python train.py --d_mlp=128 --activation="reglu" --norm_place="pre" --rope_fraction=0.5 --bias="none" --parallel_block=false --init="normal" --init_std_up=0.0625 --init_std_down=0.0 --warmup_steps=290 --final_lr_fraction=0.0 --batch_tokens=[8192, 16384, 32768] --doc_mask=true
Each number is 50 + 15 x the weight over its row's rms, rounded and kept within 0 to 99. Layers, rows and columns count from 0. The size before them is the row's rms in percent of the matrix's.

# layer 7 MLP down (transposed), 128x64, rms 0.148, rows 59-95, columns 0-63
096:74 28 60 30 70 40 48 81 33 44 57 61 49 44 45 59 60 35 56 73 78 84 51 59 82 53 46 45 64 39 41 60 17 43 67 50 54 46 36 62 50 66 57 56 34 55 62 60 52 52 39 74 51 54 25 42 63 51 68 46 19 66 41 31
112:66 66 55 55 71 38 59 19 63 74 37 64 52 65 65 43 54 42 65 28 49 87 59 69 42 37 30 84 44 58 61 33 43 51 42 46 63 49 60 45 25 50 63 27 42 57 42 58 58 66 48 64 35 49 52 59 36 15 76 58 26 59 55 43
099:29 63 69 43 55 57 37 77 58 70 48 47 64 52 56 57 71 49 79 76 56 99 59 45 59 43 54 58 32 48 71 75 36 41 65 52 58 65 56 61 45 59 22 41 43 48 41 44 60 31 62 39 46 36 42 33 69 49 71 65 33 70 40 57
103:47 32 34 56 53 30 47 52 42 37 59 46 46 49 65 57 50 36 39 45 22 47 41 47 59 91 41 28 52 59 64 59 67 35 54 55 61 42 23 67 42 76 81 46 67 49 64 36 80 84 37 62 45 72 58 78 30 43 58 33 58 41 52 49
102:51 56 63 72 41 35 45 68 32 47 36 50 40 31 71 47 58 56 43 46 59 41 74 62 45 66 45 28 42 85 59 71 25 75 64 44 43 56 35 76 38 59 56 37 76 71 59 85 44 72 36 42 32 54 47 72 52 60 43 61 45 27 56 38
102:57 41 19 60 43 72 55 14 75 26 63 43 51 47 49 34 51 51 47 63 56 11 70 70 41 43 57 42 49 62 52 38 68 89 41 43 43 34 54 53 42 49 48 51 32 41 35 71 61 54 66 58 37 44 64 30 67 52 54 33 32 73 53 29
094:64 43 60 45 29 60 76 46 38 30 46 60 63 54 27 32 34 37 63 68 29 99 42 37 52 20 61 40 43 63 21 58 41 36 41 51 44 45 59 36 56 41 53 65 55 50 60 43 49 43 69 56 51 28 50 60 42 41 29 39 51 61 47 37
089:62 58 46 36 55 44 70 59 25 37 57 63 51 65 45 34 67 47 61 59 51 65 60 50 38 65 55 13 42 57 54 16 31 48 50 57 55 50 42 53 20 39 59 35 39 43 50 48 48 60 64 61 76 68 30 19 46 90 38 43 37 57 16 36
095:53 40 54 39 80 55 67 51 42 56 53 36 47 73 47 48 66 57 81 75 69 57 59 35 20 53 56 49 54 41 21 68 42 44 50 61 45 69 42 40 49 69 66 33 56 47 41 38 70 36 53 25 69 61 54 45 40 45 33 26 61 64 91 28
096:61 38 59 28 85 52 55 69 53 39 63 66 59 32 33 40 63 52 50 45 56 22 65 65 58 46 44 31 82 43 40 37 50 82 27 42 38 39 33 73 73 34 69 57 28 63 54 51 24 26 41 55 45 52 27 62 40 56 33 49 54 38 50 60
095:37 60 57 64 65 71 48 57 76 37 61 25 21 53 37 65 51 49 45 45 29 81 46 66 62 65 41 51 46 78 63 38 43 53 69 30 26 50 51 29 79 34 44 69 40 29 59 57 47 53 48 30 55 50 52 48 28 45 68 44 53 27 22 31
113:62 45 61 60 67 50 47 53 34 42 50 49 48 60 68 50 38 39 59 62 49 46 50 76 58 54 29 54 93 53 55 68 76 34 63 30 68 60 25 33 72 51 51 42 32 46 50 53 40 16 46 33 28 75 29 72 26 33 45 48 33 71 38 57
102:54 27 64 53 77 60 38 22 35 51 26 56 75 72 46 40 39 69 49 47 62 72 50 56 59 53 36 59 36 34 54 62 53 55 52 56 40 75 43 52 77 54 85 42 12 63 50 76 29 39 45 73 53 44 39 32 44 51 53 55 67 52 30 36
119:47 09 45 37 36 60 67 36 62 54 54 49 53 42 23 56 34 20 45 15 46 63 72 74 31 75 49 47 61 36 58 40 52 47 79 56 62 29 77 42 63 46 62 42 50 52 39 63 59 52 50 30 61 59 42 29 63 25 64 41 34 57 50 41
090:45 17 23 32 84 50 45 55 70 46 50 63 57 49 62 43 52 62 43 61 50 23 69 20 47 44 78 46 65 49 66 51 53 57 43 44 68 48 49 31 17 50 69 31 39 58 27 58 47 43 48 58 54 53 44 17 66 57 38 75 58 60 74 43
118:64 44 32 32 76 73 56 48 50 86 88 40 40 53 56 27 58 55 73 59 54 52 45 72 41 72 60 55 29 48 45 59 52 39 71 71 56 21 40 40 48 48 52 44 40 33 43 56 39 47 64 62 25 18 50 53 75 43 61 72 40 38 55 48
084:44 68 49 48 48 86 37 58 73 46 82 58 51 42 26 50 39 42 40 53 81 60 62 72 59 53 76 50 85 50 42 50 59 13 50 40 50 32 72 48 45 50 45 43 50 46 29 46 68 23 52 46 52 38 47 46 47 68 40 47 44 88 48 36
096:62 80 38 43 34 63 57 56 53 54 55 50 36 50 32 62 46 46 63 72 21 81 35 51 49 44 37 74 87 78 18 46 65 41 17 41 50 21 54 47 58 37 54 61 46 47 67 37 42 34 43 32 49 59 38 32 53 45 49 56 44 36 36 33
104:48 67 49 50 51 51 26 24 65 44 42 56 59 47 43 78 62 27 40 59 65 69 42 52 47 74 48 71 35 29 81 47 41 52 36 64 07 38 51 51 58 68 25 43 50 24 75 61 46 40 73 51 50 55 44 45 47 34 58 69 25 42 48 68
095:57 50 37 53 77 50 52 63 77 51 82 23 48 53 24 55 66 51 44 27 36 32 58 41 52 57 65 56 55 23 66 39 10 82 55 69 33 55 47 38 72 42 61 31 40 58 43 43 63 60 41 46 62 72 40 46 56 64 47 67 28 41 60 47
105:53 76 34 33 49 54 54 60 51 41 51 40 35 63 43 51 51 32 59 43 66 69 68 55 33 52 61 40 25 58 49 34 46 18 43 77 17 40 52 07 70 46 51 37 30 27 69 70 62 35 38 26 68 65 59 65 45 55 50 31 45 43 48 45
093:59 61 48 51 48 45 57 67 61 42 64 43 67 44 57 55 42 80 60 55 63 31 51 29 40 36 56 28 26 45 76 56 04 64 52 46 27 52 61 46 70 40 42 63 66 54 41 57 77 50 58 51 86 20 31 46 67 58 55 41 36 34 35 35
117:54 36 63 28 29 45 42 49 40 70 48 79 24 62 60 92 51 46 65 68 44 38 63 35 47 27 43 51 43 80 65 40 42 45 60 42 52 51 43 49 68 65 61 37 63 77 52 67 48 40 55 21 36 46 42 44 25 42 45 26 47 35 80 52
100:48 21 35 43 64 72 43 47 41 54 29 16 60 40 39 52 54 44 56 69 65 31 26 46 70 45 61 59 64 43 28 61 31 40 43 57 29 46 32 69 27 69 49 66 47 58 40 29 44 24 59 71 34 18 44 59 31 28 45 59 36 51 55 61
090:40 60 16 32 93 49 30 42 74 72 47 17 59 45 42 48 64 49 59 55 48 23 31 59 63 80 50 48 41 28 72 56 41 41 19 64 61 29 64 38 42 51 34 47 61 49 46 60 52 55 57 54 33 49 37 63 35 46 49 47 33 57 60 33
086:73 64 53 62 63 66 28 46 50 33 67 65 58 49 65 74 35 43 55 72 64 47 50 49 71 50 71 68 65 44 93 38 58 59 46 65 67 47 49 35 65 65 71 50 33 56 59 43 57 29 53 76 47 78 50 40 71 52 73 46 27 55 34 29
095:56 52 61 42 57 17 65 69 49 53 19 60 51 56 61 41 55 66 60 31 75 74 40 31 42 45 33 50 69 57 46 68 52 18 68 54 63 76 37 48 95 48 45 38 53 54 46 54 74 54 44 36 71 54 48 69 51 36 43 57 59 41 25 61
108:34 39 38 35 41 50 56 57 55 29 31 63 52 45 39 50 25 48 70 63 66 47 40 44 41 40 60 59 53 36 47 68 36 33 52 67 20 31 16 58 43 69 34 41 22 41 53 37 61 65 36 46 51 61 45 74 64 40 37 69 40 80 59 10
098:66 68 60 47 37 53 80 44 71 85 87 53 17 44 26 60 51 48 33 51 71 17 41 21 73 34 48 37 59 41 44 57 39 47 45 70 58 32 51 69 45 55 47 68 51 45 57 40 46 36 46 65 31 58 62 41 40 39 50 40 38 51 65 54
103:40 36 48 58 50 15 33 58 40 54 21 35 70 31 56 49 56 37 64 74 52 43 43 57 57 44 36 47 64 80 47 59 49 26 50 65 71 50 38 71 47 26 48 53 33 73 57 85 64 56 34 55 50 46 51 65 75 53 79 43 46 78 48 64
103:34 41 39 82 65 40 34 39 42 40 51 34 69 48 56 53 52 57 70 62 53 85 34 53 30 48 58 76 37 14 49 45 49 80 50 48 32 59 39 43 48 76 60 67 32 45 31 49 56 31 59 55 73 43 57 34 55 38 52 63 40 76 78 55
089:43 49 61 66 66 53 37 23 46 36 31 47 39 49 60 50 34 69 75 63 96 30 50 48 52 37 46 47 65 55 67 53 35 26 71 70 59 79 40 55 37 79 39 59 55 44 46 58 70 53 33 58 60 39 47 29 61 42 57 57 61 84 46 35
099:50 42 65 33 93 52 49 63 59 32 55 45 73 62 62 44 55 53 65 55 51 18 37 74 63 68 57 83 41 69 29 54 41 57 40 51 53 44 45 30 66 82 51 56 54 68 44 43 80 40 34 56 41 42 52 44 44 40 57 45 45 16 26 55
105:65 62 56 67 14 43 43 56 37 40 56 85 54 42 49 64 45 52 49 61 53 72 27 70 69 52 87 41 56 58 59 72 51 48 43 34 54 62 42 26 60 56 24 63 40 66 58 38 58 36 34 78 33 48 43 50 53 35 83 66 46 35 43 69
098:58 56 83 48 33 55 57 58 47 44 29 61 65 49 70 38 43 40 43 44 52 34 41 25 54 57 73 40 48 52 40 40 33 81 41 63 72 74 66 63 41 77 21 38 40 53 26 90 41 74 36 58 62 65 60 49 43 66 49 53 51 49 28 45
098:61 59 27 81 28 72 38 48 72 23 59 71 72 77 77 30 37 37 26 57 59 52 55 58 50 62 43 57 85 36 62 50 29 53 56 46 49 53 31 32 45 51 26 51 44 41 51 39 53 54 67 52 48 82 49 56 39 30 38 47 55 73 52 50
118:72 54 47 49 57 36 66 48 57 59 46 87 52 44 56 60 35 29 31 46 44 72 68 42 70 33 69 41 44 12 46 35 28 57 46 23 38 62 52 44 38 44 50 51 68 45 45 43 55 60 72 48 77 18 48 57 49 49 28 54 50 27 58 85
# layer 7 MLP gate, 128x64, rms 0.191, rows 60-95, columns 0-63
109:64 35 39 67 52 81 53 62 51 42 60 55 51 23 54 48 39 66 46 20 55 29 39 37 63 60 56 51 80 43 41 46 30 53 73 55 47 31 37 47 35 44 45 44 42 37 33 56 28 65 56 10 35 44 59 48 19 68 44 39 88 46 62 46
095:42 44 60 48 35 21 66 48 50 59 22 39 58 44 60 42 59 48 53 70 81 43 19 62 64 21 54 69 53 56 79 70 46 49 44 49 41 40 68 45 60 85 57 46 55 46 32 22 60 52 42 60 45 33 23 47 23 35 37 33 45 40 37 41
102:71 60 49 54 62 70 46 27 38 65 59 56 50 66 63 35 64 39 43 74 79 25 60 49 51 25 81 50 59 55 61 63 39 34 31 01 56 38 49 40 67 44 35 69 57 63 43 43 44 40 51 42 56 36 67 23 50 40 52 56 46 62 42 77
105:51 46 56 74 65 73 49 38 28 60 30 60 58 59 65 50 68 30 73 48 63 43 63 67 50 52 70 57 53 45 53 67 32 47 46 56 68 42 44 52 36 44 34 57 10 82 25 40 80 63 66 71 40 39 64 34 77 67 34 53 36 52 44 56
104:16 42 51 52 62 37 39 49 29 53 55 41 52 42 64 56 42 57 90 56 28 44 38 58 54 37 57 63 36 37 66 65 56 21 55 49 57 32 56 48 54 60 69 56 63 32 48 43 63 60 35 87 53 36 41 51 09 44 52 66 65 22 72 35
090:67 40 55 46 35 28 45 42 58 23 39 41 37 45 33 24 31 54 67 88 47 27 40 58 42 45 23 46 29 34 34 60 42 40 31 62 33 51 48 43 69 56 73 29 31 54 61 72 60 72 62 68 55 46 51 51 36 25 55 70 64 45 31 58
089:33 48 43 76 54 35 53 27 42 51 42 42 58 79 48 48 59 61 46 50 13 37 68 74 39 69 46 42 39 69 50 47 41 51 67 35 28 66 47 75 54 63 61 49 39 41 54 66 34 51 39 62 55 42 28 14 25 41 49 20 24 47 38 62
095:56 51 10 51 44 64 52 51 53 44 77 56 30 58 25 66 70 45 36 44 57 50 50 36 51 84 30 30 42 47 23 51 55 41 45 52 52 30 47 66 61 68 65 36 57 14 36 56 43 48 67 36 60 52 38 58 49 32 48 41 70 23 26 73
097:21 35 44 47 79 62 50 27 39 24 59 51 54 57 41 42 64 53 52 52 85 24 31 51 69 35 75 33 47 86 42 32 66 52 42 60 30 48 77 69 51 46 77 52 62 69 75 57 46 56 64 53 59 51 62 43 58 62 49 39 47 41 58 65
100:34 31 53 59 47 64 26 68 34 30 53 61 57 49 47 48 31 80 56 38 60 52 61 26 52 54 56 79 63 68 63 61 35 39 42 63 77 53 71 52 42 74 58 43 59 46 52 72 29 38 46 58 29 67 33 35 63 50 45 56 15 57 83 35
110:41 46 37 61 57 36 20 64 52 54 70 57 33 49 37 56 56 62 63 34 51 56 61 45 40 50 42 38 55 08 36 51 34 38 54 50 27 28 11 53 45 29 55 45 61 66 38 46 50 73 41 90 75 43 38 43 29 53 41 59 73 38 37 43
096:65 50 17 65 40 43 54 28 20 75 72 37 50 49 72 62 32 66 47 69 57 23 45 33 35 57 39 64 55 56 42 72 56 33 61 75 35 60 48 43 51 28 86 47 65 33 60 62 56 65 26 45 36 65 42 35 35 61 48 55 49 48 40 37
109:39 47 42 48 83 58 55 35 30 49 55 46 32 65 30 38 61 46 44 24 55 36 35 63 46 36 49 71 40 15 74 52 53 56 56 48 51 29 34 29 45 26 50 79 77 57 44 36 57 52 36 44 68 58 60 41 38 62 40 79 55 26 32 71
092:65 37 50 52 55 86 50 61 50 59 60 74 50 57 51 58 54 45 41 36 58 64 71 48 73 41 66 55 62 54 38 54 19 75 59 56 54 42 68 51 68 66 80 56 48 52 42 45 60 30 71 73 23 54 85 71 47 89 54 63 49 48 57 54
112:70 35 09 54 63 40 65 81 36 72 42 56 47 48 47 66 74 59 42 41 54 30 48 56 60 56 62 73 59 44 48 58 26 48 43 46 38 28 46 85 57 31 55 60 32 48 28 28 59 47 32 41 55 41 62 23 57 38 45 50 32 39 46 79
090:40 34 58 56 30 61 43 57 44 51 44 86 40 63 64 59 42 51 40 61 73 57 40 35 31 35 27 60 57 48 67 91 46 26 59 64 23 64 26 68 70 71 41 37 52 53 71 58 35 29 45 38 48 49 33 75 40 35 50 40 47 33 45 64
096:59 36 44 41 42 47 69 34 43 29 63 48 62 75 41 45 69 38 49 39 47 27 83 64 41 43 36 29 40 57 47 55 35 32 49 64 60 37 38 91 66 29 31 41 18 37 53 43 49 75 79 39 62 54 55 48 31 32 64 56 45 54 39 32
099:42 56 26 76 68 50 37 72 32 51 35 36 44 33 45 36 65 69 27 46 47 35 57 48 46 32 63 50 71 57 29 22 52 45 59 59 52 50 64 48 48 43 52 99 59 50 53 38 47 23 54 35 33 78 63 55 47 24 64 51 51 62 59 71
095:35 43 60 57 50 51 63 91 50 61 50 42 38 23 48 53 54 54 51 39 58 44 38 40 45 31 53 54 53 54 58 64 46 14 50 74 53 17 70 75 47 37 49 58 35 22 38 48 77 54 45 41 42 09 24 45 42 67 34 60 56 47 68 42
102:50 01 47 49 57 45 19 69 32 65 49 58 43 47 40 62 52 58 48 38 68 42 50 64 38 44 47 78 58 58 58 61 18 45 63 60 43 34 35 18 35 35 60 70 54 39 61 48 57 66 09 53 66 58 48 52 65 45 34 29 45 60 49 36
095:63 43 47 53 22 56 44 63 42 46 46 54 55 84 55 50 48 68 63 43 46 46 51 63 43 24 77 44 51 07 35 56 56 36 62 77 41 52 68 48 47 48 41 60 49 38 52 55 60 48 54 25 59 55 27 63 99 54 29 65 50 52 49 56
118:63 44 15 53 55 59 44 47 32 81 61 88 50 55 46 41 48 38 73 65 74 31 65 79 41 58 47 69 44 43 65 57 38 44 45 46 31 47 44 71 53 56 23 52 34 54 46 66 51 56 59 60 46 22 50 63 68 62 67 42 17 48 55 73
098:39 44 20 47 67 60 72 73 54 45 57 34 40 49 45 58 44 63 37 53 32 45 50 35 45 36 77 60 69 50 32 30 35 53 61 59 24 38 14 49 49 63 61 24 62 41 49 44 51 50 46 27 72 26 49 38 47 45 37 87 24 56 67 64
100:38 56 43 54 63 44 61 54 64 60 35 43 69 30 57 48 40 48 56 36 24 50 32 68 18 61 63 40 50 40 62 28 39 48 48 17 73 50 16 61 78 49 47 67 55 45 18 55 24 69 60 55 48 43 33 33 38 60 25 54 34 30 56 54
091:33 67 48 55 77 62 57 40 35 44 29 49 61 70 76 50 39 64 37 55 37 58 39 42 67 72 46 60 30 58 61 40 63 34 71 64 53 51 43 36 57 83 09 45 48 36 33 39 50 76 50 57 35 38 36 55 63 61 83 40 55 51 75 64
095:31 40 52 58 86 56 47 48 41 53 38 48 63 42 79 44 39 45 44 52 54 61 32 63 39 40 48 39 33 32 76 80 34 57 41 60 56 70 68 48 48 21 54 60 66 44 63 42 43 74 40 43 51 79 61 56 16 23 37 69 56 33 27 48
110:39 58 39 45 68 52 62 59 21 51 45 75 23 64 51 46 71 68 52 43 59 32 52 54 54 33 58 27 41 40 38 74 21 47 83 55 37 36 32 62 57 57 53 22 45 73 18 52 55 49 47 70 63 60 72 83 45 47 48 68 58 59 52 50
092:51 44 49 46 54 41 19 28 24 44 76 62 57 69 69 38 38 65 42 38 59 39 46 46 32 58 51 26 45 28 17 65 48 54 57 50 45 45 19 60 60 46 64 36 47 66 71 57 59 56 37 75 79 46 55 27 35 75 59 71 58 44 30 44
102:45 44 28 46 52 46 27 48 59 63 54 49 51 37 33 48 60 48 63 18 69 36 38 43 28 61 72 38 46 45 48 61 46 37 59 42 57 65 64 63 87 31 38 58 31 57 37 19 56 70 38 39 60 49 38 47 63 51 05 77 62 58 30 36
101:51 44 64 75 66 73 73 56 59 69 62 47 37 48 74 45 45 74 33 49 56 55 50 51 58 75 58 70 51 32 46 33 32 65 54 72 49 54 61 45 70 61 51 44 40 31 35 43 84 63 79 42 32 50 37 51 70 43 88 65 43 39 35 72
087:32 71 40 45 38 21 53 65 54 07 32 47 48 52 37 62 67 55 56 35 26 48 26 36 57 69 46 61 57 64 60 75 77 44 47 77 70 39 61 39 44 47 55 72 40 51 36 50 70 40 73 64 39 67 35 20 53 58 48 41 36 60 57 50
100:61 61 64 71 27 49 45 58 75 57 72 56 63 68 44 43 64 47 47 60 58 56 64 84 15 54 58 44 67 27 82 47 44 75 66 42 38 68 68 65 62 56 34 42 27 42 47 72 62 51 50 49 54 29 56 25 58 58 49 72 40 56 28 46
103:59 42 27 73 47 74 53 34 19 40 41 61 35 61 51 40 63 35 75 25 50 41 43 56 63 32 53 16 33 74 51 64 51 41 82 18 70 60 55 40 48 23 41 63 62 31 59 43 64 67 52 55 70 44 68 58 52 49 54 50 50 34 46 43
099:49 59 71 55 49 67 60 76 43 61 25 53 37 15 55 64 61 68 42 56 58 50 56 26 69 55 70 41 60 49 43 56 33 48 70 55 47 59 50 56 91 57 72 31 53 03 65 53 49 51 51 49 70 77 50 37 48 48 48 70 47 49 73 52
100:27 57 43 52 55 43 24 34 58 66 53 45 46 48 38 41 64 64 48 34 72 46 62 72 50 38 46 39 60 25 56 48 76 31 52 46 13 60 39 59 72 52 41 65 43 58 32 40 65 63 42 70 74 24 70 18 80 75 65 46 51 51 48 47
122:64 41 38 69 57 76 56 88 56 71 50 39 44 71 32 52 46 43 59 38 43 45 38 43 60 73 57 43 85 67 63 56 52 44 60 56 25 53 65 69 96 75 57 64 51 40 24 41 34 64 54 36 50 51 59 22 45 52 60 51 43 48 51 43
# layer 7 MLP up, 128x64, rms 0.181, rows 60-95, columns 0-63
107:50 49 61 65 49 62 71 51 57 63 40 52 58 82 87 56 54 06 69 31 71 08 55 45 68 31 64 45 48 39 48 63 56 31 40 40 59 45 65 55 61 42 52 65 42 64 33 41 51 62 43 22 57 43 54 33 65 64 38 29 57 53 40 54
098:56 40 48 39 49 13 71 06 43 20 29 37 64 43 80 58 43 28 72 48 44 61 43 35 55 57 43 54 57 44 21 58 65 31 48 34 48 51 44 50 38 36 43 69 71 43 56 49 31 64 45 60 57 47 45 63 22 54 65 75 55 45 65 40
092:73 58 55 55 55 68 35 61 50 56 51 67 58 59 73 51 73 48 60 46 62 32 19 64 53 87 68 48 45 50 80 53 20 55 61 54 58 79 29 70 46 42 32 46 64 37 34 66 62 59 67 37 58 25 47 46 42 45 62 51 46 44 31 81
095:41 51 44 58 30 60 55 25 79 56 63 43 32 38 33 64 58 37 10 40 63 68 20 64 43 51 66 55 73 28 63 37 33 57 57 24 44 31 64 28 65 58 44 70 47 28 37 47 56 59 48 42 35 47 33 67 53 40 64 50 38 72 32 52
113:63 50 49 56 34 29 64 60 39 68 34 51 51 77 43 23 39 57 38 50 50 64 58 48 64 61 35 48 55 38 55 33 36 29 57 35 46 55 14 50 66 58 54 19 35 50 70 10 59 67 55 35 74 34 57 46 73 47 60 60 59 72 26 65
094:90 42 52 45 60 50 36 32 54 34 54 43 61 41 62 34 41 35 58 64 76 21 33 48 36 43 58 48 52 70 58 66 84 49 15 49 62 62 58 70 47 43 48 51 64 64 67 65 42 48 57 42 20 77 56 56 26 21 57 54 40 57 50 50
090:36 78 37 29 61 56 21 62 62 52 68 29 60 44 31 68 52 75 66 53 51 66 57 58 59 65 47 57 44 57 43 35 50 40 34 67 38 49 60 52 73 64 50 28 74 30 70 49 37 47 33 35 33 40 20 16 75 60 67 40 61 43 51 46
096:46 64 50 39 64 24 46 48 53 26 52 68 42 71 71 41 32 69 28 71 38 41 61 64 61 73 45 54 48 63 41 55 82 31 38 51 60 74 35 42 39 61 50 37 26 33 52 96 81 66 59 45 59 55 58 65 56 51 65 59 56 57 52 57
092:48 34 72 49 57 59 38 52 72 37 59 70 44 38 60 47 49 68 52 68 45 96 57 47 58 57 64 50 37 49 46 22 17 37 67 65 39 46 54 53 54 40 41 34 52 47 50 54 55 35 46 28 78 47 39 00 65 40 67 49 50 61 28 61
094:84 40 55 53 36 53 63 42 30 39 42 58 37 54 57 47 64 21 67 71 39 51 66 62 28 47 59 23 56 35 59 51 44 29 79 56 28 42 28 59 36 70 38 58 56 66 12 38 37 42 39 53 79 36 69 43 57 43 40 53 32 68 55 48
111:41 72 52 39 59 58 53 52 50 58 62 41 45 40 38 51 25 49 55 24 60 61 48 46 33 53 71 46 19 41 55 67 45 68 43 52 24 55 62 27 46 78 57 54 47 77 58 42 63 72 59 64 33 41 34 55 36 64 77 76 23 15 40 70
104:18 34 62 35 46 33 62 72 89 32 65 54 39 36 36 60 58 50 37 49 26 37 62 77 59 47 56 73 80 50 51 46 60 31 43 50 32 59 56 32 48 54 46 46 46 62 66 48 51 29 67 79 45 44 61 66 62 72 46 67 34 44 54 76
119:43 50 65 45 37 33 48 26 27 26 34 68 39 77 53 52 44 36 40 43 62 46 57 73 67 57 65 15 46 58 42 71 80 48 50 53 86 59 72 67 45 35 46 35 34 40 54 46 51 45 57 72 51 31 47 53 47 80 53 25 45 53 55 27
093:47 76 52 31 53 49 53 55 10 22 56 46 62 26 53 69 33 74 29 41 47 46 47 57 47 54 46 61 55 52 33 73 75 55 18 79 46 48 43 27 49 42 53 51 48 74 53 61 53 45 57 70 64 52 53 55 26 33 64 69 30 35 75 46
117:45 41 42 61 25 42 79 50 33 65 30 49 63 47 53 53 51 62 38 79 70 41 36 15 39 51 41 41 45 48 33 46 43 51 51 51 41 38 63 53 59 46 38 41 37 51 43 69 28 76 39 03 31 79 38 58 44 53 48 53 64 43 75 24
086:54 04 44 45 50 47 67 61 43 46 47 32 30 50 72 65 58 51 34 66 52 46 37 29 46 62 40 62 47 73 15 55 57 49 41 61 79 43 10 61 44 42 40 64 71 51 58 27 27 48 77 38 66 66 50 53 55 52 58 56 55 57 69 47
098:55 45 63 57 41 33 54 55 61 63 23 42 53 39 39 32 72 35 44 51 41 60 45 67 22 53 45 33 56 46 49 00 34 73 68 34 36 74 51 27 45 38 56 37 30 48 50 43 43 43 43 26 49 66 61 33 36 38 36 30 85 42 58 47
099:67 47 51 53 25 62 53 59 59 41 45 60 55 80 38 75 33 42 42 42 39 54 36 11 42 33 49 36 57 68 45 55 83 38 43 42 38 49 55 32 58 50 71 16 39 42 52 45 58 50 55 42 75 44 41 23 51 47 30 27 31 53 75 25
090:75 41 67 45 72 72 19 52 55 46 51 93 47 42 65 55 40 46 45 36 35 50 79 48 51 44 59 68 54 64 32 56 40 74 74 63 73 55 42 42 43 56 57 54 40 51 57 61 52 64 24 17 45 62 81 39 53 54 51 21 53 61 54 46
102:60 44 74 48 76 42 62 73 39 43 39 47 28 62 57 63 47 66 76 67 39 34 49 56 86 48 60 60 58 41 64 55 20 37 68 50 74 53 56 42 30 33 68 67 48 43 51 88 50 56 56 51 18 60 45 52 58 22 68 52 57 60 57 60
094:28 46 35 50 49 49 65 43 67 65 22 63 43 39 34 71 55 25 56 31 38 45 42 56 55 64 29 54 46 53 43 68 58 64 36 41 64 57 38 42 76 47 76 28 19 51 74 47 39 45 40 51 21 49 44 16 50 53 57 33 25 68 63 26
121:64 39 26 38 46 32 57 46 46 53 54 74 52 57 71 23 39 44 56 44 68 39 19 59 37 89 51 68 47 47 72 35 39 64 48 32 56 70 56 29 67 45 16 75 34 47 52 51 63 34 51 43 51 39 69 73 38 21 54 49 45 43 48 62
096:62 75 59 57 32 65 52 38 52 66 27 66 37 62 55 77 59 08 79 20 55 63 56 42 72 52 46 57 44 50 34 55 71 51 62 35 54 69 28 50 40 47 53 80 63 61 53 62 54 57 41 61 51 52 55 62 56 50 29 12 53 66 40 47
096:48 48 43 33 22 58 53 32 54 62 46 74 52 42 47 36 75 38 32 32 47 65 74 50 49 28 66 50 53 57 58 46 50 22 72 34 40 48 64 52 42 62 63 56 80 19 58 65 45 50 33 76 43 22 83 64 55 41 57 59 58 39 56 78
086:52 54 46 62 26 31 79 64 67 57 34 68 55 66 57 43 29 24 35 41 49 63 39 41 52 50 19 24 45 55 29 58 59 50 57 46 64 59 29 81 92 40 51 35 66 51 54 61 43 34 44 35 72 61 66 27 41 40 44 39 57 37 64 45
098:46 59 61 52 58 45 32 35 72 14 81 38 56 67 48 43 57 51 54 44 24 48 57 34 67 28 75 62 54 42 60 50 87 60 49 25 73 50 37 22 55 41 67 59 38 52 41 52 40 20 29 73 57 51 42 53 60 47 33 35 56 50 70 39
103:41 55 54 31 48 41 59 46 68 68 60 39 45 18 58 86 48 26 28 49 36 66 51 63 24 52 56 70 70 61 34 33 60 55 52 34 38 43 67 47 70 24 42 39 58 79 51 37 25 45 36 47 32 58 55 61 43 54 71 34 63 20 47 48
094:60 54 62 57 72 60 55 83 50 41 20 69 64 35 47 39 30 66 54 66 42 66 58 50 53 23 45 81 45 38 63 88 51 63 54 59 37 43 23 90 52 34 53 37 62 45 56 59 31 66 55 52 43 57 69 66 36 59 47 46 44 48 67 39
099:50 41 43 40 48 61 48 47 41 67 71 39 45 16 46 62 43 55 46 52 46 39 44 92 61 52 63 28 65 35 53 87 49 70 41 52 60 74 35 31 63 38 49 85 53 25 72 41 47 53 60 55 68 60 38 53 58 34 38 68 39 38 59 22
091:66 37 40 47 42 32 49 75 46 51 58 76 34 33 49 56 63 71 67 74 30 45 54 21 56 43 53 34 17 44 12 64 19 60 57 41 49 49 23 66 32 19 31 26 46 60 42 60 42 54 46 36 60 42 45 55 50 57 49 62 52 64 55 50
088:35 48 48 49 45 35 52 62 51 72 44 55 37 55 34 36 72 65 54 48 50 41 56 84 12 39 47 62 52 24 50 56 47 49 37 34 47 85 34 51 45 32 61 65 73 59 78 28 40 44 50 63 41 37 47 54 60 63 38 63 08 44 73 61
098:48 48 64 54 09 76 52 63 28 45 42 61 59 22 46 40 72 54 28 50 25 62 67 28 52 44 61 60 38 65 49 31 44 62 71 51 55 40 42 67 49 55 32 51 65 45 45 29 67 51 37 58 78 43 68 37 60 42 20 44 79 32 58 56
100:39 55 58 62 49 23 38 27 47 51 63 40 63 73 26 54 78 42 16 50 36 53 49 57 40 52 45 71 50 38 62 34 32 47 39 44 46 47 36 40 73 54 42 27 47 53 19 61 65 53 85 54 42 30 36 73 71 25 76 41 50 44 59 56
095:28 29 31 70 45 62 29 36 44 44 82 57 45 60 28 43 53 60 25 53 32 55 45 58 45 19 37 60 46 64 44 68 58 56 56 47 57 50 66 69 42 54 55 59 69 33 58 29 71 27 57 34 49 52 58 63 87 49 35 61 28 33 72 71
089:60 34 48 73 29 74 49 50 06 80 33 86 52 43 54 24 46 19 52 46 53 58 61 39 57 34 65 36 40 37 51 58 62 28 58 51 66 66 60 49 61 59 67 27 42 50 46 46 49 60 47 66 69 36 41 41 50 62 29 59 46 42 72 64
116:30 56 43 52 49 35 55 74 60 22 53 44 45 55 12 65 40 54 42 33 54 45 43 23 16 43 50 38 40 63 61 67 55 48 29 46 58 48 84 64 62 20 59 66 30 55 49 38 40 64 30 45 47 67 48 41 47 60 11 39 39 58 57 30